From a checkpoint of a small transformer trained on Wikipedia: vocabulary 8192, a variant of Muon for these matrices.
Each number is 500 + 50 x the weight over the matrix's rms, rounded and kept within 0 to 999. Layers, rows and columns count from 0. Numbers have three digits each.

# down: layer 4 MLP down (transposed), 320x128, rms 0.546, rows 41-107, columns 0-63
# gate: layer 4 MLP gate, 320x128, rms 0.465, rows 42-108, columns 0-63
# up: layer 4 MLP up, 320x128, rms 0.478, rows 42-107, columns 0-63
down41:347431620537458478473511548409546479524595411547521483512407527603493526503460509500455468476528551585543520470496503618495454500461538541516515508557477473448502449597546505418546566492452538
gate42:454539606503496468398616465554481478505544476488488605556579548410445570525539456540494581596547547487510472548506493453409468596397589533533568539489514427551476570478462546367432471595413631
up42:529449458452527565600605500487442452479545516483566440508525426467495468550544544453574368434620480476559485520564504635480487525546447441419486489523487517549546433563530529435552465532537456
down42:592561445347419559505488454474461489557573534529441555561475470567549365564410581504474469461507589491505507564425369510462496489486553435506522526565545585494491560466451525531426458476557484
gate43:482452578468499434492495488537457475591456454518502486498486538603476512484478522482522510612437521518532501466535491457384532523427602605436529504500582425420516489409568504561497477533477576
up43:545416450517457443541475480536443475557523471430488490565473534491458393479504545550472437560525460441503500503597554542482502499497426492534439434541570483476475513514534477502497479404484578
down43:525535576456534402557459586412472515536464496573581519507620517509403554535470597547487477519502482515516455508447532490423523453493465504490491466471511521431541574493528468471517466552501412
gate44:532486442571520488446609467493409423558412478459370570486462476504476564470506572503533370437449520595512530525477516518509437522534529436483529440574555554555537558612458541498578590505528512
up44:570554564503468527551537543471497440493557442560428444452519423413457467514506475413535518462537521435361493500578508531451625504505503458427407512477484422464539579485470607514460484508506631
down44:496525424474470456441483547522486471486541503513431466620541494664511524435438481526474495566465514475508442513369570500432519491467571468493456488470444487480483596472493482439581496438441539
gate45:510525536623500549547568562501505502513587452401488602548547551424493443490576513543525504529508470487506564578511468442483457497462484534368519479385516495608490502480403512545578498540527461
up45:415538503458470543574465474495400545513433535528429445461516526538485441283439487437540333472526552515554482437426477582477487549390501504489520468480464578545472497482500532601498452549472488
down45:491493516425497501596454475501512526478434457512351592524455428553498493525489439460463458477466548516571517564410499490573585519472530511533470551444517521549479406486493515545525549589416508
gate46:498532566453506519425511469502465432566460585503593498443509550462518606494561536561556543570449552453559520554502549465546456423477489406444473503517427500526479504452435599571486525552520425
up46:483477427505508445482501466469524510468611524546467493533512468519546482463525481523484511494586484535483514531441547516558529493512480535537567533504427516504551626421623458438549552463494463
down46:535444492493560464519506533496512555533505464523585492478554523551538469536595554460531455570436539519460526519417522513506555421479513460563522449547509502542517401550439555549576462555551468
gate47:544453570460476599437568490453499404427481495588520459571529480484543514457414617492524552426469437446426498483494498554567512475569465430552624525501490526474569525569449594498512471523490493
up47:572489453428498561455579497458542490527467455557429477478526451513559499506552480481458596432495535565557452534475512527587358498581487480485521440538618491455485504536368515486496477536510486
down47:575485536427513471463522388498540501442481569522461608406540467498523510518567500458489432480485495587515456475505382405535493464498524521427623478511496509447537530458437462420479414506477527
gate48:531454529490505476511571574496476441492471508503475552509556591577411464464496474536455540495511476554563512552446480452505621643527469488483504593417494463513488431485428544495466558589419494
up48:512527541522549496503534493553440574491519543543512577489484473592525505472497465463526460472459599486517493557448538420496562523491462565485529506520521566506419439514450554504485432541421410
down48:446491485453409539520493576550460466498565521542509585552585500514441572541461445453462574474471438479501479560444562461585471597558458460399558439501483457485456490538465506524543501502528591
gate49:454537508517434449477652516479522517563414534531475524524534496466411454522578575508454570541555448463486468528562517542538521440522420424547532482525572482479551569535427510413521532593533566
up49:512501531568479466532354518379410521487535400458428420508486544540480399577538590446489653401540539504460477423413572450422537546608420459467543458399495467594495448466575503501517517498556446
down49:695446430596517611488440396496524551544454454524583482486523515509500467479555602486442535508509484445525445554384432399496364454526525484525574433489381430468586491403537439531456483538548515
gate50:510423470484459547504464566558502542545562583414508477481560493531454458545393493471506556480499450503534558585492550505523492616480550475406495467502543440491621525477491462532481421412473538
up50:452477497468526441460526463519373556459448572409551489556489566526525550402495431502488449473470545462534487477485536498415474501496568461512587460506554529390576443431476505547422516503447452
down50:479502478539476516452454498497535528506450519476493450534499479510398537500481433555428577439526496481575503434477473496532556557550517561465552504540485484446554441497539517480527559578536485
gate51:543466526560614552497435540496460524542466449551456460503455470575522549491422528533527442507548460506486431551591510402606529496522449478537519539511614501490586467559578489526598398412540506
up51:492432488626548475555471454403513452529453496522663538592494488454465483493541488600569521549525515443517403498474472511466543363485398483451474494528411599492589597445464525481415494565539578
down51:469512540522431492482520574478531443461501490578451531443498465486547550527496505552490463608481470487490472619501483485497496540553443515501473485537488604524569503451471514517390502420538461
gate52:549505500462460551444530492506578450424508533477561518501509569570467535524508436590432527438527530513451487486495479479530521558488501467504547481505437418464421422567507520464535472428485447
up52:455476438475475496453464483498547552572500509617458530532515544487476535518495532488585506471452460497558493550553508511539494499603416608513500496546433462471514499550538527581461519527441485
down52:511478527390476515540593430432534466483484536545480457483528621517539531453349559462608505573456522487500414491487496476552448463422521507475553485370429455446574468506464483553428577479479463
gate53:617501565500644497525618526527485482515455535489546515551528490444493472479486577484487568493490483498556409518418497381592463528544459563512567464461537518562405575527411622490481456491505471
up53:461469494520475433546450530528505548465553554521480431450511472581425397463461463597552503523477565495397394488493501477591505438432552482544428448485519501457507571494520457507532569412492554
down53:605474485554570400501478513506525462476565491444541497524592469489548590528453541397444515558491511504539448464508543579491529586588495556518554514505527495378515528518423484482558587532477533
gate54:541526532460525624414523468577538488550455547496486500397571477565510415488474531454509451511516544457524493472480522552485587560399534559515605451565432520456548454544575514522590458476543625
up54:567550525536437468416601514422487443455525571511373540483539560484543449512524503458479428531535580464516472479454435488478572514452497537511554443487500563604560561457446477386492434468500441
down54:556497524575496542486491575400548505443472366495390557467435478530525516497450469510577506447519564455505535518549609456501551494464482547439570455482570531519407513454415468446537483494367427
gate55:505402514565538628503486445538505543525485522551522548448531506503539491555482440546467486405546532550491544408527477446521460543467448546522489452502565509545509543434479512443478492474535482
up55:461533544480547511536509501505471572519457528538504493441552477550508482521411507554480421507474514533476524448580526572473471507494538574518501465491449499513500493418559427441529450523511465
down55:508515463492406561540477484575529429477468502465512509444512579437450470611472525430583526481496464478533508514474474522551512545542461538473480542556514465461481489454509522543493458433525482
gate56:529466525575483475460532492528489533523429561550460428491601630479435533541510471501565475533491578507541524495542460474559508537553536472597512479497544599551455489462524440499524429496452469
up56:470513474529482459471363364535544489586560572485547542508532480484484472458528469568524471453499484483498507549449410499495512551451465475459510442510513478484499492549479442452439519426574465
down56:456431517541531369520570466408454550534454486413481581440605485489437458585485500509432513473513468506460494485512588520471510527484521459457565437524555505400444461513470432509527562477518511
gate57:505419582435531453438489424546482515494444425467505549544523374435519472465459548501394547478492487484513570498512444474511422406555578415452494439516573522509567470502496561407472531541488420
up57:458463512510471550500529500423555528502514490487467435472536530563449482513530494506567539473457472577453487485445591437518533454426553494561386418517540505436442497499556532397479563490422435
down57:498508547497493447463420639428505489506572456586464493533554452513526483515574421528518553501549457446467516562527504559527405468495481612557472544528584467595500487477494575477530588459545537
gate58:557552535503589363381581532485513538405402489420577451514487447544462491565509578539418570589574490486509550530559414421410488516587592517390509496517531467433518386483571492475564496469529512
up58:514538382447626621432470510481581534435407542450376465452529532476474443592499491550563479542438545473516519475584489578477509502487486493595479460430469571526513501464444435610555592549517508
down58:583467515446578444494500471566432470464473555506504579449484453430480527498521484498449501501464546551567494510499510405626551405507519555629604541414413404569485485506511459522404427634559439
gate59:502533444532499546544477474507473523492498519470435491616500477489449551460514472505451489489473464566556529528568448562482531439462502370474453584502481529469536516534467584539537522462628487
up59:323535505463505453493599492494497432567468594507546382497519472472532525592493455494556513539499485450455448586466493544474497507421519543471429521582550475524505477565551574516539450519431516
down59:506521599481551498478395519456487484486654437412474496469439532484458545525491417444530558379512551536469564554526522498470511487515481517557561450510489561492479548496522467574545518481495673
gate60:499457500514483551495486467513439496515603515461551602516522477513433466523476511512527428492467521476519555454579525535429532608461449478457522543548462519506505472575479555477434514509529491
up60:471484447506524524526429477498503586519496646514506527538465489534499441503514534529496501492491541456505412503529561463490503424519445470446541514538427563593496568486451499473509436472530472
down60:527453594506457518614538478519572506543480482423530437460473456453589485558468413483553526474521576453449507499582508449523474589451506551516451474471560502515524464548526495455432498511458501
gate61:488520521527610496450513462468507514496499537475512482470526585525430616522519551579449509551484489409521458477389463521427430430522481533515516573486523520452482408547478447465500579491496563
up61:441506499481416473566604582556514428549439470646459497483523507446490542566539555498471487430468540527450582373537457445409526446470574482541552500461517432428377468499494470574528403464494490
down61:497471462460448590537483528486472557464519529584530560548498566452440422564542439404572526388492443491487536520464426503587482587480524499521445513561531506561531586528571442424489446471464635
gate62:511455515563548468495484536405506562452511507412475395533522554438504509506525535517539546492427434461406501573495465498489448471532565553524471523504514572554488482519489502502472568502494548
up62:397515488563538454472508458535510523603427509482507580474550529464487495474470436544363501524472506473533488502545509543497479448516434494549412516487471504460551536526530539473462481527513446
down62:471445565484518505537499499543517573407452510531532518409408573472468516453516523516509474617555519504473598510498454540516558404426580473554527547532479388521475545458500532514527415469515421
gate63:567440694458459440506521537463551456534504371507558583524558468523458541555579500465482539468553420442371495487539490464470486439566501557517525527374558478517549387604433570493477548497500429
up63:476472550542464488568496484483485500533553541647487454485499416483499528476481605458523530437509470502412410477431500453508439465472505552582569553486448565462469472489443629401510525501530458
down63:532460460565477388515622476502415460419506524431545522449649506524462468469464512461423600539476539504418470461462463478472515494547538516515574609426420648515480501565421568490538562570569461
gate64:490488587558460513516569435528449465531459489525494567516492547596401480443501495473407452495528551429541449541520583493491460505500472413541535521584456454492498485474429483518564447549457589
up64:456562493546522514442460516524453470541398477433493458581527459488537516481523500464511469528517525634508485425480537522498497618554521465449536535528503436508510476447554500470456452539534476
down64:501507452571482514568487457557610468477436506484534473558513514492464521508594486472416579499547538558514537502494438471487517491583485474426421560473562541469473514530511548454522481492551464
gate65:481490527496547382397499477578338447517506482574473509514505416581566457490493582468499471507498587505552365536446480516503560576519474445390425495507570394450505493505524507469630536613520497
up65:547526572545438414516503545401522449430470482463527445474510677498514551487521436497391561510481417466435498435522445456632473489454496492498518569471587492456559531495423493498453480538456416
down65:519549522471463482498517433475494591454545487459489472543342417451481553449540469525461520402532505477464457525550458464571422561463541587524525466636443527559513559601460552496516510417536512
gate66:507462569570458482465491538421489503507478448495534500513512435575589468521542529529485423501457441480454593484590506511453505486474550525496442543534547445478496519502478564495492529395601447
up66:506507532382509501504506458547541475413546567511455582491494532477471450537483523451494470522503466474506438488499522503544474461542481462566519536503439620514533425564500463471494569537501470
down66:485474486578491518504488544460461492556475484527571449511502552542578544566567455527503549503508517475440558541590518513396522525556538519438451512527539479487416548469514550550526536402604475
gate67:540498391437455435481555459587517455572419596550524461461441463512531490538590396507434509508544423480450578493573521534473484504551577510446441479492500496507504558494532420548523528416596500
up67:519406462470410489517560530481470313451527496492587574475463458522549559490531476464484537523478469498415559460507486491510586567507510605470456476528549442525608497569570484488558528452560472
down67:575442588472476554553397521477468478517513506494553515544487432446580486426465526552497515471557586509458530550414558493382555460418496485470554495444479471524474369458457506512548578535518546
gate68:465501512443550350540510494450554482480541542446552573431536532471549429508509531552513444486498534519515508439497451515539438498501560505531495458456535425480483471470541399527443519461462472
up68:551522378457433499495457437535539565398453516546478650494509471489501504545530468462552595532506469571514448583530544457501471460503545461416486424493518488579479538521449548486434407595487546
down68:479492556538564502491550551444528422602493558478517483586496509390472496516448544552454478475534503519536495399484475544513487479468471524549497518455463494488512503440566477556537539453542449
gate69:508574573457510503476527561554386547520553602573486542486487573536466418542537498565450486489599559532490550515572479545467563490502569497444463471481421426541457407560530563468490563452343503
up69:539607429591547486502556439492393460469443510416564589491491478441506613466424471458548322557538457502525453551510510506463590455538431518549425488563502526436519443498525496411600444563517463
down69:539457474529576483445494397494519519582451576527509447495406567548465530420463544460473512579434448385432490525542557509458461557473511410525498548538488532464484528414580466542464466563568553
gate70:569482510548559512505552437402466563570498481480424521446503426481472475507476485558445474467499536498507549448531417595535450470588504504445531437468478395537458478511587512386532470440549416
up70:554611460511439459498536423532440481469555498397517421501479438512510436464490556474453527566554552526519557533535512484469461539522419495522514526544470603511524520414438506473586461573456395
down70:480379422565484418594466462560511569434503485425406475463560452543420547518524589486506534573517510524532516500524488521417540543470429488497504554528493505556540418543476459503555491535504500
gate71:579515466500497547477453492370496454464474424554600598459514582463413402499410482460419504557508525455589562418545525480494468563511447447456517589522449524399480568568526552504515535448530601
up71:408533503468473464540504584464531474566384447576500420550495482550487495401615562584500551506465590522559541555535471543513564492439478434520474459486388600503533459531494571393502539542468572
down71:612493475524548585528548472544473424571497506514589535481587457460460473539469528498537475427457496514467440463557452459542486538497544527453542545532469448486543532451584472552506508578488501
gate72:548505564440569578557465496491467512583583432459565494459439484510484442464458492492425586543535443518467461512493446480577545539544509449459436493617511569555500532491490501473443430463561440
up72:628513526445520511398389480543497477535541420449501533454508463480575509419460462482539522522502547422519457463448493446513459493474513544602542497586412529497541557488456461524452439472567520
down72:508565436471424542540522552490483495548415435587481557468541416445419522516493501543477519623580492409482537420537494539563510405491513544528441446482457538525501616483460478492387495497442426
gate73:493465515457485575494495450573475475533505538393482648524516559509435521458591510567508452494442478554529522430575461542467452502563527541444522480384548484509548502515462458509528590571462511
up73:486454523502478560438505517540454480570499503527473500481525476547554498459552566455490469492503492492416542526470510533458532507558587580537526468501485551524509432457577632503498511428487497
down73:503602470523490566550492507544549558352534474460530533481420484528533470562601481475453440508566478445447510517564518447534442539575459537394551482432596487485464504568502534519503476550442510
gate74:491430525455520506534468485563603515441501456457502501405520487563615428526485447429574403492494484568498586466465496399501540459415447549479494427573475546487525517504540440555522572567485520
up74:394483536527485527560521618558551508447521487535531463502579575538508475472535484557495472453503545400487511512588529496479554465447558446479504538563489503503531421465490552591456526587487554
down74:496510593555430558378487401494456445539523510599486493535470557545463397509458551482468533519454492354487556613524545487462514539461507454502449619492506458575461508440393481424477520446373522
gate75:565493570640539478455518530535466470492470577561648577425509541510521456468424471576507437541453513529540564509464472517390399499512495538497473481520474511503496521472455496465512456429476599
up75:525437445523525462469421515448485521540515480515587526561531531556477485539481531571596463540445526572462545502504512503506405522535439528603468494540470506465509550451523496481608465442506572
down75:558596480501449552447414611553406491378517425580472467537431517530404344563571529413526493567513545490462530494518564477536436516580503421562473505437518485430475495486481503539536467505446495
gate76:432599539514595467500595551537525517457377540533496444477558452498468394484524498479522440466461470446467543523469541462493462522506536535506432453525501551589448497505504462492487472514475651
up76:550593467509514516572617537530539428450502542434519449564547468441544509470558508432505494536590547512413521567612524541495556489509552560491484389504464494447465447565474577439580550430547504
down76:518455519443429481486492530434472501478558493539551503482383590440511457529444520520496531533463521463553499598525460574547509569416422537599483454547424467442528587509473466455471487503443417
gate77:546538432463539444511577487527562463512528478431419588607554575413522456482531451524456474531521442503481547478479529409504485540511545539442457476502470513498514457477535447485516477576531545
up77:593562596474540513463438485564648490495458480437554452463516455426503614463491457575412434435573526519519559427531593442444509473505556477435469477549458412470485588572419489515447474473529432
down77:529534551522391477469501529536536434527526518447461495430563557499586547574551419559556583489436557573574520518605545501539503586584517531443549455585555507470510414539528506454515628495507502
gate78:495596472498482446354471539592411525488515540493457518614552576532487465487403497545453437550507557544545467439466458449465557436499536542547496507535426482460470531583475444453495506529489458
up78:418515497449579458478569504449457507566506570443460626503501501456546508578491453566439486509464547455530385560507523498513439579498604377507512523465445544554508445478480593547564417473475532
down78:527485448551465596346501401575586573472498498506483574542500465495478467525465476546544610484454488503523455472514464471532497483584565521439496539530536498428565468434498490659387435480450527
gate79:461424468477516479452474483559524504500554525441508578488525535485587450462459472457524421482488622436543583619545554478466528487451525489536484492497554443523476485506457525533555480475493530
up79:521507480500452506484446477438509475523468485499458477385527547425495527489533445532466506534465559561479553429459547586435434483573392451488510480470488488505448580411492463530548557492487477
down79:401526451509492551504480519415621536463478433431502511463557547568540396477476473514508470514532435500406466517516608520520520480426514467519469461538567452435507513533473461492449543548453471
gate80:515518459473490526554475461400524467524520481559509495425577452541474480484502458495462575598532506573429415550479519561532401447551545512528580488477452567479541493470454425486482488509549474
up80:401459421482473561491487536476516622462538492543430471424480518550445607489565495453444563471494508535498450471502421535566502550451505483374502512440522471535519485534491476499519512446541487
down80:513503442392427518512522520454541457402463525497518471460353556507563520566548563477495360447536484501494543484529518497531523543536452454443547516570510514551474485473529483442506445486510501
gate81:504445512516470487590560529545546570571483482490457522534480486489446452508469499459531514442510452558523587530493425578464557525519475447429488458430507492440522556506504517477532542475470441
up81:442560510478440459552472512497435572566488528502446394528455513429531457541562537571438585590522504457465445584520545523519507438532497513510432470495495537453443555564607560435426473546478482
down81:470532459415475493443538460559440591436509581587547445589550449463484564426485469545443523429546536397521499395440515573487441483444486513498457538436470462556561532554471497460469501418539491
gate82:611580529445544523509530476528516464517409550554532613524508457468500486499488458465448430489550472480486459491417461469537541508549468481497515489449611508502558454522470461436495501550547482
up82:534461494548452427577518578475477517491419567458554536552464505500421556448544557452486441507614465562456610549445477522507545457459484431465528477487439593613526476528354509562536557454521490
down82:434463487456421492536480525452436528460431423409492510473518427523483499490413499560484507536600552540522560483529558439590471535405488374564453492517467362459473506509483533538521560480517527
gate83:557556554531589443447501528453589503469494418475551521503480557546453538551480462508515543517543472510487456526544505372480442503533498509459513473449498473564503425440508422506476420516417476
up83:389437387548452491473499577508461568476581570444550440486491502490440494515496514439443454545555531483516608542587485455480484503538528554574438534544516467502559522550545397573398471520447464
down83:532445434487427591479491470431541608489571481455578459485507461514560556508556623536439504520482551543567415525537454378437466418489450444463591526466518469546489462489547520478463476463490453
gate84:473551660493510411473545478582429452584462449501554546583550509558422474494489469501457444537511618557511462597509555519516513465518457508469452514472528467460520558438520510493456553576449486
up84:554501445541460473433512589519590516496509562486364495449467615529530565537459461496481478465505501514431477460448555503506488440551539468478534479419569446585407500406561458425608477403519400
down84:485413550451515453531398489411465475474535400398522463461499423580511605486462503502528571533479650445410500524531459449644454570495507532535546521487374497539482489524459512452571447492386548
gate85:585458593457531511466520510441496468507488478536511401438502468432533532510432539435530537561543559530482526420489529523516466450531531471566551506518524452508569505438556457547453424455487445
up85:439564618474489475488482482522554386426450397500491454498532563512554496545515536538486592484587550478386509505474553481449567529506485500452516484564430479534561437530457523579522495520483467
down85:534564514464550529512453547533497355464404544563503519479607510431480518511469413516456516469513527458540548453440512565522481622510436500494362444561564472516554537633387520461550502460524479
gate86:534561554502540525464461463546488440520424505618470558588529484602456518453382426522467451537502487474549474486489478478383552519430468519500501512497420385470436461527478463337561491540440451
up86:450458589475437479535493518492600414450559433529574483445551380460529535508477478548530482472543529472410455455414498562531460475517518500545410547488483489501564353551535372591473464474573462
down86:501473503487418425603409428489440553521527438506477475492332484586433468402481532421498487557463500490420517500388480418462408416502542455567479504395523489393575453432515565553471541567460568
gate87:545444499522466527513451440545465428453469465447549542474522486540605461514518504612487512478456515502473524440516478477556491549510558497509482473460560530491431466514481573538450477535424495
up87:489616564473550511448495478634493509495540463461489530424524454582535578526471470538543507505533539540529595470508542620481562545481469479534453567464507520525457467547458585593411484460459507
down87:410542499454558426565486453414520538421483557485524481504541457539498524445396509465484438566492497489528450485464477410523579428462488485498637444547520527533505545531507517474504588478379508
gate88:458497505456582495536505489573558555464442532525440489516504510537502414514476458483433516581430517480520376540541461525551515614444484509585588483425504460478473474533533532471553563491439418
up88:509501525537471485558521533545545469480552473454540532460507420535477581475584537485612531559587525481450604574476520510459502543544518551474528552475443581461507509517538383499551605477499515
down88:620435479534534453459583450414580442463531515434483626474629526515520509504508566530487494461542526505589497410542463560405419422458474544495474566571458564518544423439489462465427532529439463
gate89:601457491532471478404438580585508504515575547510552511525526516558505464513502486481479442539536541445426475526413487466512517441486498511453481474397416497470571435533494443573423490372495515
up89:493459427494397599534518478490394455538493532546496424530494516456578487554509581470515534539401499388528492524471561493463538500449420431476566479478535466416458489606493479574547496550453454
down89:569506505551497474511470538555509486502458510455425501486531420543548446520529483421564440461470564523520544468589522465415473474492557580485509458511519526542527468447502551492504622518384459
gate90:540563378492497560494558466571496453549488539544568449478531563513503501370454561490534401453515446545567541514459388487429486592422483436467618454539527469531542534456510523436531457458514450
up90:519445442438495515462537457485493522527420463579422453453472523564449550535531484519419430450546482516567537404444488488448544468483557389532501539569550468494499579551515508462526524542511496
down90:498511408485429452466534506551611527534499349525486447540539474534510590471479467422503456535451443515584480426535443449410445474519579449544528540485430600476493547487620480511468514525556482
gate91:524469499514486397544594488547538522510491494563584467536526549497492471468527523489422484514479455435454540584441491476435438450552484528516560614436557538387506437523485469576507524531480509
up91:442520460498560528508536448433502461640412544534462492553552549478330552496388562511477499487508570466534466531400488482565508457473392476543488527502525479557445480579479438437477503585441433
down91:480489391467470610559470619504422438456547410476538551516494517491498568592499541445449552521672483466574492474335423598478531464541541520534537469535507628539489531434419469418531480474448473
gate92:547632504502530521441528492479464426522404539474516550575521590564544473530475410511438383523508558448494493524536455447406504585393468491499543525493549476572527539472489518417497480479491549
up92:517512437572442503489502511541477480572416535488438522507463432509489573439517555431472516528594465488483410555524500575473455551449547523516568560477597445472369524547472479492550486470484508
down92:505489492592451513573510473490492504603459506499534527536557442496509587500557438489481552542513542498463467403554461465467448500557489469388492522527521551407410486505475507457474469561564555
gate93:607478519533510573514465550416520491539562496530575538523566473513516479470483586424518469505512540660480587522502431510502515471552409427499551524417489451535495490458485485555501442476492545
up93:515477496496462451481533568487514543597565549528574534507477452520547504524479562421583587472550462461545442428392570465441472391431510517509566468490557507530506485557428471465546519608448453
down93:542507480527438465552489492542399576470503439494520520504467579519435504439419546616568555555462440496472446431530468396531501507490541489529466398581535516562535573508475541541467517510483461
gate94:583653479573496493531375477483618404561468546486524468470567497483557478523504495502456457513550478477539520550567529545442509554464484467487525485392525461478524542502477534553400471458427570
up94:431454411542547544481512440454497483547458547496515514508521462457508534510525558389484412456575482406492518466459558476484479534427464492541524483442551421544630451587554422528493520477450496
down94:598470486577524452471471496418523463558476465440491460438509489443525518505469514463450478469463470525466550502443521536415503497488487530531436515547504531417443540529485534541509636437465436
gate95:461449470529531404446569487483465608376548537517511440528527614521501468517437514501483528522461590472490444491545561458470522470500526506487569492462435531573526522584445510532543500518490526
up95:554456386615470506446514453473586426386475461549500456472381525485551450456494517454482516518507493500518519485507466421491528451448370505480553442561510591541591472476517563419515483489469563
down95:561495476515540348384627504477506540500547585395501492450754652516472525479455485481566504517399478597554421444499494568496588467473512567458565579483518437537424469561491500499524478532558503
gate96:485527516568443497469487484441552562448494487549525505555492582501495519602524469530526464606544484497520482492457525454478561436557516536438546527434515538507524537525518406507533446528507456
up96:465613553495519486461536553514500443544534488478556552513473425492533568539542487442503486544507591523467561443409534430555402389570588503456466484490460509533466544464518466507524466553501523
down96:569578553562432494487450414485520491498414521551443486533341420494544458477517461588627421401441525519496499461634473523502513516452524525494447439546528495530559463486536531510463532536498532
gate97:538522464602590500463498512507515548409417614460506488566524435613535578485494570498452529554492494497413359530453505479493427494626478389550497491459553440457610525564475442530447431472435555
up97:526425532509443515563512503541455419565487439506500522577495539450415537550473527499538535489498495515487532564583489545532508525526571405435495466505523476566583589463503597507452499475484463
down97:525486551470457438535554443470508510510534488549552547499593443429466475513449466487516439482467536479523446523441413561543579520517506498525634595500488437490490537429526539475539539526630493
gate98:552474615499497508569594513417337554465645535431518605650442572612539421549342650553426495436544488374376596468506392507624542527582529531520515401503404433500403520419532497506516466444437527
up98:567483464454507418676741522624309596452691419332528565665290602503747503459397591640569501583445744380339641548529423691765507637547518462519522603492382463366433408396390503670368533447426604
down98:496453586543499557566599418494398503353557571518466583633173569534473504623399645542447414411574411386446501467508536608523408521603441535504553516415503434571446514482590539663478573425520455
gate99:579537566515418617513536445483486495530486544514527529521473430538541517527535500534520601525543509544587391461548465600464487508556562439517506487510361513579466423607443497512506492503454487
up99:515521534478525456483537469453515594505464561580390562461524530563558492498355433505396506597492514486533487516498547429540431540457550519458441497491534510545431503493510423482455529493491571
down99:498489532488543476504514442510470506506533555552550508567573433497530603397499426456475462502438509468540477542525440549425474461561480423493561487426506499526531529533505467513468478526516506
gate100:553604584510518494513483500549584510453481542529450532489494539467537501452455454536503548485525543589500470579533492500443545524521480460563522441526473470444488612511548502455566504516445589
up100:458553532481454451475594528477427503560508357477436507529411447568388553459534582509504452470603535528465385544426527504486504527528586533474485513497484473418394451446364452435505501472560498
down100:542508462557600537403432569547523448534560537519456487559331548435453518466531523464567520493512498475517532457472601542493541580497461572559452426495438536404531462527464563551480527358378556
gate101:500543616579489478497573441525531509590491548391434483542476406562488549495507462451529489501467518565506443469459511464510501469508556573511554465484488514486445538550432471461480473488556499
up101:514511494567576548474441471386447399394554496527540540485524478510539465534480530469449494505554466488555462538433460412484622477487497491476481435532441545551472412414452408476499600581483523
down101:523579504486452473483563516557499597570482545481527529474543463470566522470474509502445416537428431457521492517474483600520557508599515466515525511534541470531592535440523546549553453594545414
gate102:513503565485555574496495432512464441573514504518501520500512535508438611524549491461482457483532570580526484460448376556498496488512516533572626408475453454506468459498426491501495484530436505
up102:474491431468452449487517523383558502480627571538526550390535465582484469516459533495558482529525503414545491485494602463484644571451536584529458463502503510401404446492524469567442502550474412
down102:495593471495483486596504558504501424550483517453552420467339484533500497444489426425513376414510503504457434621600520441436486556552353492509672465501600594477489494496378447458483517408379566
gate103:504475535438490446491549494475497450487544505474488544477547543586437465496502545538550486541516498637501562561489480476386494494477464508454479479421407521454433432495439445413465526455433526
up103:506462515511447542537449529520547454475561528418441566542539506509493526477515474551497445484534544567505466471568544529495493506554494492361509501467578447554497483424515517531552520438462481
down103:439534559407543590472452526496490482455484464498438525543553422470532548490497570454443433464600616518532480555425556488412577429508452472520488488390449436481501434462486466517460493457489458
gate104:452489460454500512490426607476440545529577504493459578561580514476492467560504516464488516461497502460525577548448511537530458471477472447525531417519541440559603542504433446456514479482547530
up104:564458472533540495436411478534459560554485547499496532559449472493448524486489462498530580419548407527473522466468506531410442515463550512436556407551530453591478521485522531482539429533508576
down104:450456540543443501490527424476495533445575540439561429497523567547521521536525460443430508473517537439441531445529513427471511524528556418525476508559493494497491534569567557430505473452517550
gate105:509481560507507473504457556515523507592505583506442536499631471428402449525487501564451445571598556506466480480480522457509456500557509511476456513534535527519473467489504471479525399542575476
up105:455532433495584514504534548505449503494409490450497467446523452482504472556505469430479470465566395407426523489566535515520534552548457507505545444552477431482534524562510569552564486516575525
down105:479438508454450419468530516410433567508501537451496497394410564539456564478441449545525467490531526557498436567504469507536440508469528505434448583541471532410445507469481563557483569459476526
gate106:493479548480427546469556470572416480509520451448524417581470446539474511567481552456522483528568451472496542487555569431494618495512518428470539456564471477392481498563540437491536502500542499
up106:557507423652479510541562442528438491579546547471582595502490520437542543479558505529420437553400539519560548471528548521457507471491474486429479526542397495436422540511496477517569545479429511
down106:473485507407486523474457573426458483550460448452584527494531557446561509478422402623528407592516592462503518557462491506489542530458496411505544466452533574552525420510618477470562445497505357
gate107:430499555586560537442437445501447457530547569499531503534515488543536506507536454530412460555466406510531607470531429412528483480478489512325471538493423496509515507612395399465486489511542433
up107:528449468505529499449487485493541417529549486566499558557483509427471443527456508403413457486522475495520586428484503526526497499493472494455507540446464597495441489549411568396546479515512493
down107:461528524475451485510498449524422560351571435484471438489554519417517546486534535512533495547477552543446445529428496519564496442488415438448469462465475493508395544485497468477482428499529520
gate108:466483440449413512476563463589318501636476504486526519562529596542500476455481556426523544511475463512445477467548438442478526656423497454540538509583475483484474478506456463502468401589525530